python train.py --num_hidden_layers=13 --hidden_size=192 --num_attention_heads=3 --num_key_value_heads=3 --head_dim=64 --intermediate_size=512 --vocab_size=32768 --hidden_act="swiglu" --norm="layernorm" --norm_place="pre" --norm_eps=1e-06 --positions="rope" --rope_theta=10000.0 --rope_fraction=1.0 --qk_norm=false --attn_scale=0.125 --bias="none" --tie_word_embeddings=false --parallel_block=false --init="uniform" --init_std_qkv=0.0482 --init_std_o=0.0 --init_std_up=0.0482 --init_std_down=0.0 --optimizer="muon_variant" --learning_rate=0.00584 --lr_mult_qkv=0.4 --lr_mult_o=2.0 --beta1=0.93 --lr_head=0.00774 --max_grad_norm=1.0 --warmup_steps=200 --schedule="wsd" --decay_fraction=0.803 --decay_shape="linear" --final_lr_fraction=0.0 --batch_tokens=[65536, 131072] --max_seq_len=2048 --doc_mask=false --train_tokens=873100000 --max_steps=9287 --dataset="wikipedia_en"
Each number is 128 + 24 x the weight over its row's rms, rounded and kept within 0 to 255. Layers, rows and columns count from 0. Numbers have three digits each. The size before them is the row's rms in percent of the matrix's.

# layer 6 MLP gate, 512x192, rms 0.111, rows 412-484, columns 0-191
086:127134151139168094111092105146123107189116116095096097138136146157148117151167122114144149110095133149129082120150130123155111175118119153092104125132122166112149083110138157127108105092120119180123170143120141164128134150100108124146137065160078143136131080117126121138112154087117132127112109082148131167105142113088150140152099164158117114142160151149150161143132135099148153126133109130110124138093121125100149135152120137118174163061091089138093110124094101178130089143145122127123140134126137120148102138101165141118118140140148154171102156126109147131154143100115148131
078:067160169153144096127123102147143091163144152153112110133110117144114120122148112123144122111117145130105090136129145130140128163140082129097136109118116133058151074113150140123145104136108069123182129156119160128143127141129122170146142126121122151136158140157111106115108133138143153148130116141092150163117141113092149155137110121091113111131091105131190093124131171126101080085161099072125118089140128114152133134124155167121128151122112127136066117125126126140148108143144173164140139141182147123130186132125136126108080124116144106171102135111144149142126139172131113134
111:194135120121170146135120104171113094116097150154145109119126119123127146191145122123137108150150160119133117139146088147155144087118114138093140089178144112153104126145146143111130111126127083105134110137118160104164152120153162199130153129109141124187118129131112133136150109163113075110131153138122096148151170151099139127137118137163095128145130124100103111124124116158148136116111139150117095167135102147117135124124131061127101167095109137124105124088105115126107140113147078140159130141121120121067113084100066144131111125139096133091140130155113101122155134156104126158
105:132079155157155106140148103159163121176196097070152117099144138092154101165130143118163148145105127149107171122151119125136167162143106168115117108109105121119131105133121130139117141143158097128130127122148154143098138081115120126133128142174175088112157137141144136115133068095131082156111127126139152136127157150083100141167138098144134152133103162123116129109143108131130129128135132106105113091100127134122147154113130120116100080102159113101148135095112150102177117092135170118155115096134128123099139137136092199115120100147112115124122166136142143126116125091126147081
089:121124108131105158113152139131115127096131105161114140147100170094125091119083178125095148134137160134165126113126158130142148122113139121159124092107121132149115143121086120150154132088137122083121130131127131172133147116151108100106170130098142110135085102167120149110165108155118103168142114161150145102123086158108119158080140120155166110118099104124109094106148119128119141135157139120086116152136144172127153112097140119114089126116131101115213091147141142151126128130084122134117119128184088085161123125112126113115121119143125170146179135167104093136137073164134125133
088:094138127151163144149142097131108130074124150133109120120106112155161135143140124118145103119166158084131156147103119115080136079144116133092112113120115128133130082114152137178135181158093103119111135143095131121184156133160158119141134178129101143155103137105157091161098134123140146101144093152176128130178106113105123058134110127143107145147107175154120123102115114164137138120163141125116120091149105146170144121144117064120142139138087135110157112122139091135127109128111069151142138145126160112133084128123156144142108152135092122125130137146147126162120077130118123148
101:133080140115136126119108120135122135160152116116159129122107121114123177124146116109117099131125140108125113107133140127154105133130104143110158071127139102152109121171067185139158132110145121131127101119131153072170118100104109121110118119150163144108105116149118110114130125093154119155057095118141104100106171124151093141144137152135146144103122149116089142083108138145125090125153140119110122154177080123115135120159154180150142150145129127132174142112102145087159167144142108093112147148158122128114141189105116138112119141110148142098133186106158088136105138151102131074
094:134118117135116115164118103129126107151140122140154120176123117161157146107145123120085128126103119173141129157129161102140139130137098114144129115160102135132145171123155153169053118102141099112120179110151141130130099147126102125098151157128134097148141103118142132109139163092158133143187111101118139123203103136096153120147090170157126120100115175073147116117119102116186119137142125134125155103107128098155090155098112113151182144122133161108132101124117136146151117179129114128105123117121109065121140125107111141117112134094084105123144140140092126154123091173135143112
103:114156170138134174100111136136152086177126167117109158180128080105108122140132111126121097086126116134123105125097118094123113146113120117128147134101143156139111137083106108145105075132110153169126157109144131098111129137143175079093170109144145126112125162151143148156125154107131163138176130119129131145136123141147157129111124149131139133112115131107139112131082126144133140129175125111120138132166094165129120117099139132112117107159138114144118157091117055160120186139110140085121147093173115112143098119133103126073082160128076128147130123168143082135108122135155110112
101:113147127135125139117131149114123115125113103180103123122151099111122129119074183117132139142130125160123115136120107158151112101123135164135152161080099129156114109135125132161107131139147089120110125096149123124139135120167127097126161135146122078101123128143125118115172097153106139120129164112155123135099112098103145098180110131139151097136137129157150147129158105111168140149131128115112116116137177081139136152092113126101128133210161158133105149148147153154108103081159089097117151168147137121078077124126080125109101109199145107121139131146092106171166130130124143143
092:115121145105106127138136080125073132169122111110111118111146124102149129153139140136115083155165139121161141141150154100155150137137105131101151141184116089141094144138173191121095121160133101141116142150156128155169122135119134154101127144097140131104164127085114102144129107115118130136147138117138107132150179143130104172127115132107120085167114118063105106130064125118166160143151147119108113148126119111120118123144098103120122148110136142101154076080121161138127121162126142115134096133135099125101133127133059060131109122133108119153169113132135108154140150151142138176
086:112145155157130170114139136109098180147132164166140100174111118131109118121124139067123133158142167187102130138144100160143160146085089133129131119121145118155112099100118150109175148156120105126160164158096129165121112133141169120120138133080107094112149170113135128086136128096122144153096075176137122150123133121122118154138150137134116094152107161131106175143140078132128096114150146090135128131103122116108131117149092068098149099115136116176134148130124115127122109093172146081133131091121112144120156155127130099129135111097159117163139142130105133159114138159114105133
088:116166141158135114127109143131080113143132143102080098118128129136092130141099128143125159138137144147120152143150092137151104100083098098150162119155181112124133132145084153128150134096162145135133126077134137138137131143134182171085118143127124107123155159114111141131170090166142113180174172137129141124124126111149090149153131102158131126115091118164095137110145114098088122100110131120114148149087115128123120155137123094173102131155128107119143141128139169085103138166141105132115138118129142106101123148134084123093161140099136137131127088157085144065130104133125118197
108:155161108109089137153114123173115170139117107133119139089099170126139119143125164137121135132122105118093105108150148129156120093112116109064145144128153168122092115091134086153140119172070077171123116116151087114134122144133086120117121086154128126140124136120123135133121089141108160107120136154129163115151142131173147151142084155179116101171161093117198131160116154176114123148116133115132134145090141141111130137092090086121132131116109150126141099113131145178147099121129137173150113135166140144126146097134112135095170131159129139120118135130138079116106140102115132135
096:124121136115113130058173122148154152179110101123130137130097129149119121128132111157109158144135153142165140116117119120113146086093114139144153088097108111114121135127132139136148148167172097101083124112116155169109173129119093136112147126130135090105130155162139116166110133115168149090139105146099109117167129098096174106125119122131131085130142156111159090123125138151128145115106144134138154116082085110163102142102112193177146161126143147144152105126125080137138138135142085122071084150133116131152110134169160142098141122149132130129141124115127126088118100145097125069
112:124097106164098109150101085121105122135131158132124078112115122146118134159145124201121130107104149078118144121153093123157103147097118125126109142158158128147131153081164104112142159157115102158158123137160126114131148120137141139113098138178121078121173114128125099141145098156110088120165183105087136122095121092125109142104136159156147151130105130132101112130128119134070094186091084165105077131141132123108132159153141146114141118148128126107136131104107117111141135152122193109149120129099134123126168150110143127127128127154164087139158136105083118127095134140148125137
101:112128114140084130121103136134136099118106120094151146104108160105094065169148145168095150120109143210119090147133125125125101161116095132153137151121121145142159142116157142103090099154117104131134096161140160116108093133181112136129099158153149103112151151120161125073144114107169126101121113149101152114110169100064133110135141158161154147133106103075148140128114155135077141179119106124108142136122076124123149137122134157132104130150150131127153124116098121124103154131153131097150088128112140119116170147127177106133097114145134129121091160126139130107150118161119134134
110:151126144158129117102084134107136112096086160124151157127188091141123115119145142124107136136111144096134187109144123115165135073155125102164115123118146155138092106136119124097114119133128144127084135128124189145088138090181122123134096157145106140171139146079129130169145107143127152126129167126146121098130101118088128142129155121117103150166132108113122131094068120136110142115087170164098123150117153119120095167156090165104140098153100123137136169109119166115106128097156142088128150124160120109168157158140135080098110119151121126132153160146104098122122129132116145120
099:141124158150157108082113140127126083149158151115129145113166124126086104136131132105134148146100121147128122153140107126135152124092099099156110133145141157161128101131114136150136167117121107124153128157131127116135133113171133169094154100131155093130115143141118163085079097133128137100115092164112080083128107154149151143133117110095128120159163168133139118135176175106158181127110097109127136104117128132116131125124153094152146117135114108113120140173122119121177105103175151107145115130054115174135132146193139103125088120153118114081106117126144099123114108116128066137
097:141116157131173084083106125149127156110156124114143104116160083120119134134086158136144128120099186143185139086146148145120093118134128152120136114135090129126140138080130134100137131130124093110125132110113126157166161170090202150159125108142123117140148155142066162128126099121166127127134134076126108096090147141142118105084171150152099105111174178151113110173152130128181114105134134123102115107126100097104093126111120119126146138102143104133165133119146150153131147106091118110098143151130143103127137157118141111132100115137106124115147111147123078107159148117126133149
089:126121134150130106109164167179159133133115117146143174107149117149105132129127094160176092099122138143145152149105128147149146094124124134126165121120146116123100129123140126074108154123079119120170126092141130118194180145157112140115130166159136117103133105114136139123153104127151122142141112106140117131135090145140147121113128144124092093107092159157119124142115151152136103082147111114137137148151138160091096136112140093145129124109123105089139113134136125056072182129107105119134162170129140173061148127082132114141161094108131098099140091147131152116103113107136136163
101:118171075115131127146125113156119130091096146152160136139133161148129103111087118135086119121143151136123104124169154173115143130129097118120084089146086127129109127118130134163201106112119141123108112130126157163163131156100194143118117118128140181140125095122116156147102114157166086125142148113150153097142074164141153128122130111146128121112141110132129108128129107180127105080125140099085128171096125160090132149113095103131092151097124148126115118129136151177126145118080143144116108131165126152143084152142164133157173118146142124147124111124110144097126093103129122167
104:100135116158112165159134113103122141134165142166130134113171125171138176123136145135110129142110122200134172143157116101088157160112102136120155145123138124114123115160107175116136127115124102134159113155081146115127169125118159119124124158101077111144117142150101130098112148096132132181121144086121065157143162128126139123152142143129133115102140090094129173144104090095145151141146155128094142097172093108116136145133137104158151120158150084090156161139105086110125139103094166113097138173090120110157136116139101133146135132122151102153113091142108110129159104124125124134
091:116128123142157125114145096115116107161123139159107077123112141132129110150119150133129141124148134125108132131156140146121122145117082135096169122112066136086119144153084134151127161113087115122143118144184110149144158133146161152165113141131142119133144088134138176099203161153101119152179148076098156161099133161139107137146122138155117135132094084167119101100136107121151146129141101112124121151143096134159172120143109094141139141140106127122071130124155085142104085163149123120128103157149143126132066084138111108119149129135119089110108137111104091098122133085111136139
101:116118106103087138138142150123101112140138140088114123120152127094137142142134159134123118127137134093113129115141176130107061135155130126107171146139189125114118119132165138112137160114138107070109098104107138145156143155109157167143134112150123099133202147144132151121081162124118163109127164111138126139125137114105108137136117145110137119128127164139098154156121114107134112167168119172170090163158136132064153109150101099101148110142135115153138112094151124112151108126124089118159150164135118140102147095062113068143129122127148098111147183093137153144112120105132129133
103:167126149113133119131078168111131109103113156150116139125124146164171109130094136132095053140149142142125130117132123142143118135129154110124108121112114098137119133163136131145095128161099162103089124161152139107113130155122134109108133117090143106174163104137139163127131122160143141111151147076115110160125095111113146152142109156121160145120113109157126064140178105138136148106087126146106121134094149133097114094101066122162148127130138143130152191144121174154140123090127099155125151091143099127108116123115115137138120127225103105098150114117117121135139097132120160111
101:154139132092135167142119170137144130123077144175113150180106163106142135128110150084107096124113118122121132103117117101109084159169148142125100133130115112103117119137157177092129113135134131105172124123119083110156166162091148137118175148168129161112109124153095089128125121167127142130109127128140085089093158112153157120113138139146124097132123104134117151164134152127141160064088144134131127154153124131113099149087114150136089132099116103105113104149119136085065113125113171130149143109174131152121093118111118169135120160144144116149137125114093148113162166127126108155
107:106165103170156157111118061109124152142112124100119117131132143120138124180109121111167168159093134087124099112135109108136128152140125156143118102107097136120164181153131156115127113123158095113129136132163106138104116161114150191127096109078118114124161153121128120120117159161122137145150131076165120134126150127126109126113130128112135113141130129085175112090181110142148097139200117141133186108142160131162139107063141148145128134111120114129094111127140125159127105117114104090140140109089132106063123140141162108149155102137132124124109126141091110110136156144118110119
099:148132118146133136115124085137104150095128130180137129139120129088116163129128139112103148096123141131130103153141109129113115109097177159083124133133143158092146109108108150171113175139135113104132112112143158124105115175126150138105111091117088126114145166138080138094161136109115099148154107131129070162167103162121090118106121133137091113169164124141193123145159136120109090126163130122153138106130098139114111142145158142151160136105103085127147136143124148150138183076126101111147083134110115146106128115105155094113120109136126103161101134120138102202156089150133125130
108:097078134141115152089113112161154115147142084143106140118127121071141144160093107140164108100088106120119099086118147133150078069098128136121145117081192118099127129093147122121155163104120112140135132169146149093128146123133156127134155151117128151127123119143121132126152163129095162160113112151133157131112124127178158162097136129132150143096126101138166105097109139152058130159140156099109136109107122121101118104093168120146095143113116109137140129162129147131140108107132080152115144124157152152154113069121143133108119165150146122133118139194144120146118098143129114140
101:104042162123139111122091118128145122133150137162105097108134156108137135117118132134105140142166131107154083097142117130122130165167159175131095168121117081147148109117111156170169139161137112099118109124102123133110152146146135125120121136115074106122132109130106149174112119111153113128171122130165119145120119128104077122132129111083111115141123132151121108103155086109130179138127143134136096111111137126098145115144115134152141137067119115136095136117164140106100109163167114148170132118118137143118135135165107120114149114145112151151094152021135112165135130128159113138
104:170091089146182102084160127116126150138146104086163099127136106114141134130136154142144123138085111125125101153117115069130117117119123138086158145096095126111098128105090170169123091079131109154138143124138155133150148115141138141137076139171083161127149122113132108156138162143116146145150137097139094113133100117144131099151143144129099124107151129113164157137118109143119160117145106155142128135092072118129118132134118187077157131141137113068160098149132122111155122160118164120151131116125176131145151116170108123120096093125115145133153124119190113147161137125108107104
086:108153160116158167102110093136153137154085093104105172115141108180129124148131102150140129124108108130115115116119165127148117130146152105117072135099132147148144127082148110191120096124144115141124169149119105123137100159126108101143121163139118092119167129145112128149115167087135104129121081148151132137132137103168164123150107170141113125123129189117110108096105146088157140117134101134110131107163148159103123167140166124104132119106175146156109132143130137146134161161141163178114133089155116119095125126118123129095114113096120121125093114162081127113170101110146121069
085:128090118103129121124075132139108136101096147168111181134139155123134135080122135111158100134089117121130111111132123150117104107098083118131100095124147163143123106106119079139115125149148131142195127200126157117129112138135149116162152108142101128134147123123136134126103146129110167125125128171101114130125111149152170158108117139129108114071092135100133102127110102118126141083118170104165113107138143110088154124137130160114170114127139142085098110153153086165188126136156145119150135119112148144184127119123061170149109127122150142105139143151161107144148114158124149161
087:171104110109146105123137133149153140103112156170106153162146134130113163113165159133092156155107109111138142168101107111156163092145140099135171098134103135101132144126097121128154111130126067150126115123098116115139118137135127161133093108133143129074118140126125104118153099146140116123130155167167127113148097109107127152110108148153119080150170099104126101131119160174099148108119134151137128129123141114105120105162139136167074169164091092123149094103146187143109202132081132104127123147134127114138127170112178112104163145117147136121140129102106108139136098144106096110
105:161085146161172104112086080175139125151169151150110071122109096143097110120151147137186117139104130157145125108128150122123121099114124092093096137121084112109095126171159098096142102116109139104129121114161105118152132137125208123149096117147122125127130139159164126160106147120156135119129166139074134156150090186157137144139113156144069115113125128125113119147120188124119113077113123125131105140125110144150144150136126109129123172133089126142152107126108133126144128103120160149173127092152147151128169115126089152118142158135108136143102124090132117128133121133137123109
086:120150103157116120106166118116132086117109105123129117126121134153116102171118109106152117168115118114117131108075132111173153101072090123116121091132100081123118091112102165134127098093135121088133126136118110149127125124125108169117082146118168108134130104130133099146155131131145156089152152160141116093099146090137152182122136108169097128114123139142152108187160169139154166115106102147135119116140126077194127136151136131122114136098097140118117140157171119144153143130133123101167158180132161111178143105115133135152103115145150121141135154134127132085170135149087123109
097:094135125087132110149126112133146058148112139147149085116136120151130150146119156152146132157101104073095142143147103093148107159167133147123094151129165122156166147117128128130144108124089155102161164099120145152079148128131146141147158076109116127093112144092140108104146122116123136126103162136103165123127128126178134183142114110138108138120126111123125120115140142130114160149155078142167125081102133089125158129141148109143103143093161091110119117112146136126130124138156077094162116112152170142168114109131133143124117111150186160095109136106148118164090126109122173162
105:128147139145128101102115076126104164138118141127105155156128153123138143133115117123104123112123163116133080130152136176146126135150076100127126109101098120110128111108126135126062120101115116136108153098161126136141140090132108107131114128138129132116104126117142115172148082139154129078109090092094148166157144127138113120131159150152072127109136100129101132159188106117170108100164162119120116141104132125147110159130129117061145114153119103164155137085130104134144095104139169146133130108142121188128126157099086138176123140146111130129146119128125118105187173132164147176
096:108128109118103136119158116125080165091150094130110146132163134173162149145169134134101150130154157128134130130110138105154116163143165136112074136143125091109104141108150124092134130130120120173108165138135102067165134119113113123134062094155135127115158147100110153164090146134133135127159125117094121144144111138121191126137137111172106090113138128136140088110094114130109112126146152115115156119113153118157138133152120151153150126062104150142131126130092108118123120159150145111131121106093158122102073163135134100152153091177110133130123153122166092165162152125115111082
101:086140117133078117127088169124165144125160094145146130148114165096142084131144132077136127139166126141109144117146112148122093144135098174174138105101121126155085160161122106143143136138122135157132178181118137139138129135109141068113134104108165111105101187088086164139115081168155124134098112114112125153138096107097135160143169113137121120128116119150156082140134070133124115164116108155164150140119098139147137140113130131115143135147124109131111123147136131111094147145096123147125122148146133122154088134122129080103100127160123132165121129089094163161114141137114081135
097:121121148174116116115110147154171111139109157119114141154129110106081106110119133157112137119133134111114095190151151186149123130095123142102125116142131088131171091101109109111133105125145141114103121143146130152134146181114137111093111165122141119112129136123141163131135118144147141133176114121118150128133109080137147106092137128171109108149129105133078114113110116144091157124108122119128098185169137171143169116108137130128133135171154155147123144115125163117116109124158110171116104081129127118141122096184143103072178177108122116065105099137123140107163117140087154140
096:168133096147146122143097141151104163158129108150091130138162118100134138104102159120156126103145131085105109081124087144131099154094125156129154142125124106133105122102107145109145106166111111170108137133156094113177091131142105144141144138119148128145101159103126127131120099135113162122103136112137105133113149135177075129097101159164137133146122125104167129065153125140104126155125122148128146126104122126118169100120101123128085123155149151097158099150170127145113106089144136097129108106149136166108138154148107135103181135163172129135103171155080126127098200107144156119
118:154118136143127185134116108111106145149130132123117160153153117161073159095076145090131127075086121134120136150153121156165104159120174135135124138137117143100118111099163116108132125132108103147136126134147119129137149164111131124143129109092114126162126131118113168082159146095154121091094158146116127142119137080116154108132150147169088141139142103138136160124135159104077150109135115156129115117161145131126104096146148126145122144095081148144082136141080101124107150106090090181175153095108156162168122120086128162149126170128144110102121150124139117105124136121164116094
105:136129151094122145107130097137088113161120147138156138141103156122092148154160172130129110096117121147144120132148177139132144108106086146166172136144115119154132175152098114132120132136148134122103110133098123154170153107108123088176127127124177120135094148114129160171161120153129146115133197125106131152160114070156124141095130112089093115162134149113086130140097112129097156096125156122117126123105129148135189162072130150160136158097104133096128114086098145148135171129103122103093118144123149144129105110155092147102139149104163108115167119124104116119119088133113111138
110:125139071128153132111118174120123129094150122181142130119113119124109164095115148128121134164117100124178167134129142106109095124149093158151146102077132192160114114161145159171103099116146141116098155097166154142166127160150103134131104144148127117125077140132131107092109124119116128114111136117127155102127152085121153099120144158137082130131124170121172097136121100094135116169142106149124117114144124117130112134124078158161114101120136155087087152136093094131160150135094135129133100168156144095125099130157132100122143107177161165135124143082099153154119114150129125125
104:150143114134093152101097083142132088160109154106123098160154145145128165146101088140106147088109157167113150113133145157102145138114119125120100125093113138148120081148095094181156136115118136152096120139135158081116160163111150184099141137118152131138089117151117122126128165145138120101117120120108136142184114093112175089194085119094131138146138138197142115131135139136134130104114143143084141120113135099140114125112135133181077094127137127113114128137115104129129159134126104113109148145125111155135109091118158145139121139188112113082146141105145141137127085149150138107
104:133108157148130128143148116088113127138146111150115116134093154145129072103133134199099099113139167143088105146094161124157115173118103150111171160185098138105085091131132093128120157157156140113083108178150137105140117124174125125101104135115156121127159125143158145125146107153137102085132152107099150130132137094104145138131117134134111156116104165114134154115123049115113161129107133114139098156133133125114117145099053094147153102107116172093161091120125127131132105117122164111101116108107127120128130143142101131123154156161119130106108114137112105158152132159152134120
097:130109118115145122101154150147180098126112108105105187159100124148131141155133149151125108111110140136113101140115151099108141170157093112083136110113110121085144087106146117121133138109112095111131120115106090167122137194155130140125103117120089117117201090158138108134078161139133138076134118203115109109128107112132091128156138165127111134194160133148122129158170107165122147099134143128129137117132140093127122129128124100130105123120120148132139113152143121122144130093161083133167109148107173159121128093110106161109163169145136137092109119129119158151163137122123118123
093:093106138154127108153068120157121152181099129142136127149142129116114140142164148118133111127101099105122157127138097108150155145120145141149126129189126131123110167110121124095105111174120134163133128144104110131168136164135145116118126108140195128099152106130161104103142094150147132149104152113133134141167138132148108105142134124178158085151104144110067140118141123171139140131121088142099115138117094134129126162126161132112070113136126116107161136097152127146083117124090111112133147103090131150159110080148143163136134143159109111101078097142079082077134149153135134106
103:155126151137117128140182158117087189134174145138131140103102076121136154101140155137110163161137169117138107059153091133116132115123133154093171094149136097132111117113113129114111112116170104108148125112161164098140166157139118108131127071138149094125112116164127134089147125113120105112156110129134113087142122107158144148062085118105121105138128117149148139155141121113105093159154117098135127128116097133161081124106157144148130164126099099146124113124115125126078135170125139134145082127122155127129182130130133113100136110137121173124159135110129089141142087106159114146
096:133126138131155147104137159152088135146147107107098128089159095149146125131113142107135133126105099116120126110135173067120136081143103143128155087145153122131114159137148103092135122136086103112147132168114131148138164131124109127158122095137103121182128142113159175101120179141110144153130101121146120145156174125170137149121081136112125139107140127116117139124068130099107099161109131104139136129116117128099108146159140089114167147099144118143149164105130126138061131137160113127147149146099131154166124166127102153096143187108166120101122169149168156102097078147108119109
099:108106127143166125109122131130107123155126120150080108118158103149173140154114127125105114111108124126135144115141115085132075097178112156158120121125092104150121128157188144134144133153115177150089096128124111135155113128121126141141105142145120092165125176128104125159142112141131146100149121086136132115084155083089117141118099086117161163195138124111119123133141119153134155094156177123167131132142097108107157132155130156119155114113085105096155139114117155144112165132097128101156118146158115175110133180163142102101137173117119130129095153085130118108141116121102094157
100:151123147192099116150110151113137097124180122114138109143110133111121127170140105074146114166131146128128110088176104113150112114133124140117139111130132121125113117125115133126149117129138149121171134145088136143189169146126152163162119152092089118139166110127118179095143142144125120123103121118116134147149135107129122124080128119170152105129098139155123112145189151139127159150146142126129146095070123159144112087139139116138163128117057141128119133121088115114132115104126121136163141087129104101148158143140193119101110115134102126089131111097100181104157176099093125139
103:139111115150127090100105088071097092114133106124128092132125136138114120116130127151143137163085136115144126135123107125114110126123118144127112099107114145112116129123171138178127153146138096175132152153147116122076114120104127113142135121165086143122165102119149117128116151140156114129143138149132163100151132090166121122101169165125136155122141079091056157130112143143119123086135152147169093087093123091111097148159156103138169148103095155114141143101139134136162175117124172146138098113130085163113144157190178124151133130132101169138163118114085130142137127116132135126
104:142129156095154143131113127126092100148172136105066085101076115171118149079138124141159142083114139138168109159145132138156167158081110099139151118158140078098074129137130113102089116160124145112102084123155155177119120103102131095164130137137111109118103109156121114112118110148132157144166096131107142154167125115155132132121120127113118122113148110105118130150130126151107155084178133127111114157149124172129127121141165107101132135116136136120147149088112091114119173143125124101097166094138110161121145136110128101117112148111088123139185134126143158167121110131167149119
100:141160084144163093109111150158110157171098118134103138126137135117092111112140100115117160171127137158124157168130126137141127113086151122106123125128117134111131095162155153142143095149176138120145097176160151137116113123162130090184107119149097157114140106153139096116132089127112148113181150121154131126129126122086139133140086107140068114166150122118135112144117124129133123122105131113177144137121105150069097135123155106107183148163129109123145129110106108133172195128135126114098097098122139167101132127129130136112135117115121106161173155095131107159124076095126107160
102:079159110204116098126119101130137152142110156135108152110169134151135127072158122116095158121116135105112123140164168162085119121115154113140125122137137187102108125121135183115160100117139133148157112124155123076149080117062134121130094121179125117130100147102144150119139123108145158111153171141123112185137099078120119100113150110146086153127143119168154137149087107089124107121141137121137138159140127154122156099145126089126107093101114136103113119111114153138149165118109105149113138115102133179136104128118154122130141122131126121136126115084170145162109160119125136113
101:104156125111089128146114154162168073117161153138168138122105131149117129137134127131154057098166120126173107114070147111137150135137140159081094105103133152128093138136125141127116122156166160162134124093084124155114082158119119130152106098132160131133123167092101116162133122164102179100149134128129096113131115088099151132097119140125138125091131161129143088141105151158123091118129125116097121132121203150102140118150102150162109164147102129095114100140121112128157137147079126088102140131131126141131128139113139133112180171125141135120134101152111111156108130154116151110
101:137137113141101121176151122147092139121113148104119137139168149118144129128152095114123152095155167137133134110152160124121109101149088127140164113142098159130128110129059154131131100138130164145122112122141192110125173161111130157118101122155166128110106133166137144125126093152173084137153146107122100156145112132147108105104138110095147097114097143081104102150059123101142104116117122130106153155118106149147167101108112089122140138127120179106072132110101134165096132110128067138123104124130142160091124129112143093095115118195136152125148115127144147161139133152121115147
111:088133100089131120142124143135133101103097134131108099156100143155086084175129107141161104123091156126142082119134182087107114139095100074150130136133133112118101096144090161115136101117130144150165158129097106109147130188141137097135141156120124135131133128118160123125148110119170145167112165191168116119113105105119125126131135143156113154140113108106139117140109168125121131107138162114180134121101127146110119141140145109133155138141095153163137081149143127110122146101148118191104090121125181128133129168112126133070161143110117128130140157140078098112119131122144155171
126:171090108083141124152084120124116149148147099098127102090130126151124143148125117131064101134134143127102131121056130123148097116145149127114101144129130116098139144180155096102130137096116100146117141170121131131084145141131101150105131083135123120098128118107186125126137107102142113140158164131142123125107135144110149135106123120117149114120197135148098104153132106109127095120161136145091124105126117152168139179119157111142143135137136147142148136106139180185145105106117161122134137120183121098161146114101155091088089119165165167151152168088121118134114115151136134108
102:136120143103089141112119081128100105150137160101173092156111126108152125130132153151130148144114130108179145175141089126089115127137093138119174142111128125145127131153121145095137109137169095123137105095112111117108143140104143115157151097127107178106160138121106137149130077135157178112149183114168099127141137122117087139141133109107122121145080145111112160159159193199125131113114087096141126162137121149123173129102147106131171123120140121134121110109132137153113106115068121129152111129103148157100168131117116078109125108123133122153132118095109085162150113145142140117
097:103088092147088138112107163119126123172080117147136136125150152107111167109149131145087114149145147149132149131081069145129138142131139136131164129100105139140145167129150126121125132153162141101078163107093118171121121160122110165150099119169167111091134112134167138138144120123143102133152115127117168104135145120115167117117128151102090072123126139076132111095120126149117132129143111151092121120139132159125141118136168054152129134130090134146116119166147134088106128124105147146144102136131142129099152120111153100119065117140142143166120128132121135160208130101172125126
098:143116119143112128108114112140110120156176140121160103110118131088116134143131121148152125146074175129160118152121135108164121125141089135162114147104123105114149161121117101149124159132115150096104061113145136192139135141146167126170102101134154120168147132139114144096145102118117112116137170135111134184131090114135116132134132158104066084122096131118095131106121147179090071096130150116109162113081133126140138130118121125160165159133137137116160092122113095156055145117126129150106153145086102174138122124137121124158128109160152127140131127170130122108151124091116141150
086:099129090133112150129129090099130127130092098167141106159150134135117148113135159096085111142139100159142117112110143147140134134125108144108103122124060151116153137163118131134113127144105131069124096110152133132115156106140148094142130138129155146140088143120125148168130123108124163093130136152160130109111136128128169122107125158127120127132157131077163110157130144118127164110142135117131152117144117108163129142057097156111123146139160149139078099123118074100127188108162121153161140098116103134190136099162135141157134155110058109159142105106128122124121077158097107170
097:149098095133121108153145093116084084121092139135114127101130142111096186093107144122124131161128111130117113155143095132162139134133153129148126138150106152173123129124154120122124159080202139153114125118117112145117090163088105077133182112134136181117113128133112157088138162125132101146124161124157125132112150123150125174102131166162144171128081127121154133146169136128150109122139113130054170093109132121121138174119076139101128131193102133094162126119097096127121128122137140145151144121111127124126111181133124114110146135129138133157124156107103131128126138126102129166
111:099139073135143128127114105123091162119151142159074170129096131147123146141071138170149125168132121098138083163160117141131121145112139155125150110176109126144191110146146125117145105130139133131134117165085128144153170133128129146146137139102118117129141084110127138102172144135138097094151138096149128096105169112112119115121152090143086152101139125167123123156148066119144119097146163120136107169089156090090100129128127138136111106119146130111128113146107102137089145110174110156128085130117110145134094092132176090144131113141134131134128106161079139100154117156100150121
104:084151127137163158126117105116121141149130164099110100104089124161133115121110150125171133101171103168130167117122132108155146131136136179161114103130101154129126110100146156087152134152159118098102102111114120171166114124141125127162139120125107112113095134149159129139145086169132137122116105095095165171105085123116138128117136135137121139163103125128135125091183138080160144163102160134147121109133121128098133127162131178134130127092119159127176150162114133146095110139112112109108104105188104095126115138119121122174097113139126085182152118168140116133090118110116091092
098:167118139102088123169123183135139091139113123102129147125117137165095098128126090154109140163134135113104107126146144143145136109164112102170124156105122150141093141104101107138118158098183152129123103161151102153101129120115118127120133117071143116135107165119136146120084095112138107168130164151116120165104080114126101159123124180106091119117126103121131122088137131122164154138112134135070161086108172103127164137131087144175112136140152105106133142178134096126106132127106136140088143158084114191136081182110118117111130107109133128110125112133115136120150140118103140125
106:143071101110094130133139105129119142137141142084156146147128159095126107158155154108141140132110142123104149131145120130136151180120077116132183091100131093134128137168128158132097152110130138133109127117094131178150137105106145164126147145116133114115156114136160099128120125127149145138127145100091145135138119135131145151122133098138126108115140104087121113120111145092128183106167139184141176098142162149131116130132107161114088091100168105132109082130127134059074107112137133133125150124144148167127112126076141157106130121125163105102118127120086122124170081164103161177
097:150100123113119129110108164154109148095116105093165094170103163193147096112154138137127113170178153138119139157121099113122114180124153122177165132111102103097133155180129179136158160135135079174085119112088142133135119135092110113113108127143131123115120142112100114094080148133111151130109151132160162127084113159130128118146122143153142120105136127125148128140139101116129175106120115121156099119117124156089099155091147173131153114068121117137132106123156117099112121131120111113111134148139128124141114123156157120123082157096120093135154103105164098125135135091169109109
101:153155172157143081173180114133090128164185131125126163112136125114123127124153087135097119146076102112114128145152133146130133122080151132143154189125141099140095147154120127123110120123106117131113110168147112113117167129119137123163161117073129110124117185141146122112120118124161113132149158130119129142151137118122121110155158148104117148170122142131104144109107120120144088121096121147144094133164186135100127155142110093117157091150098099099149097098146118119091113105121148106158119128141160142078125135066064131138124137109109129079155128119158162122145124115130156139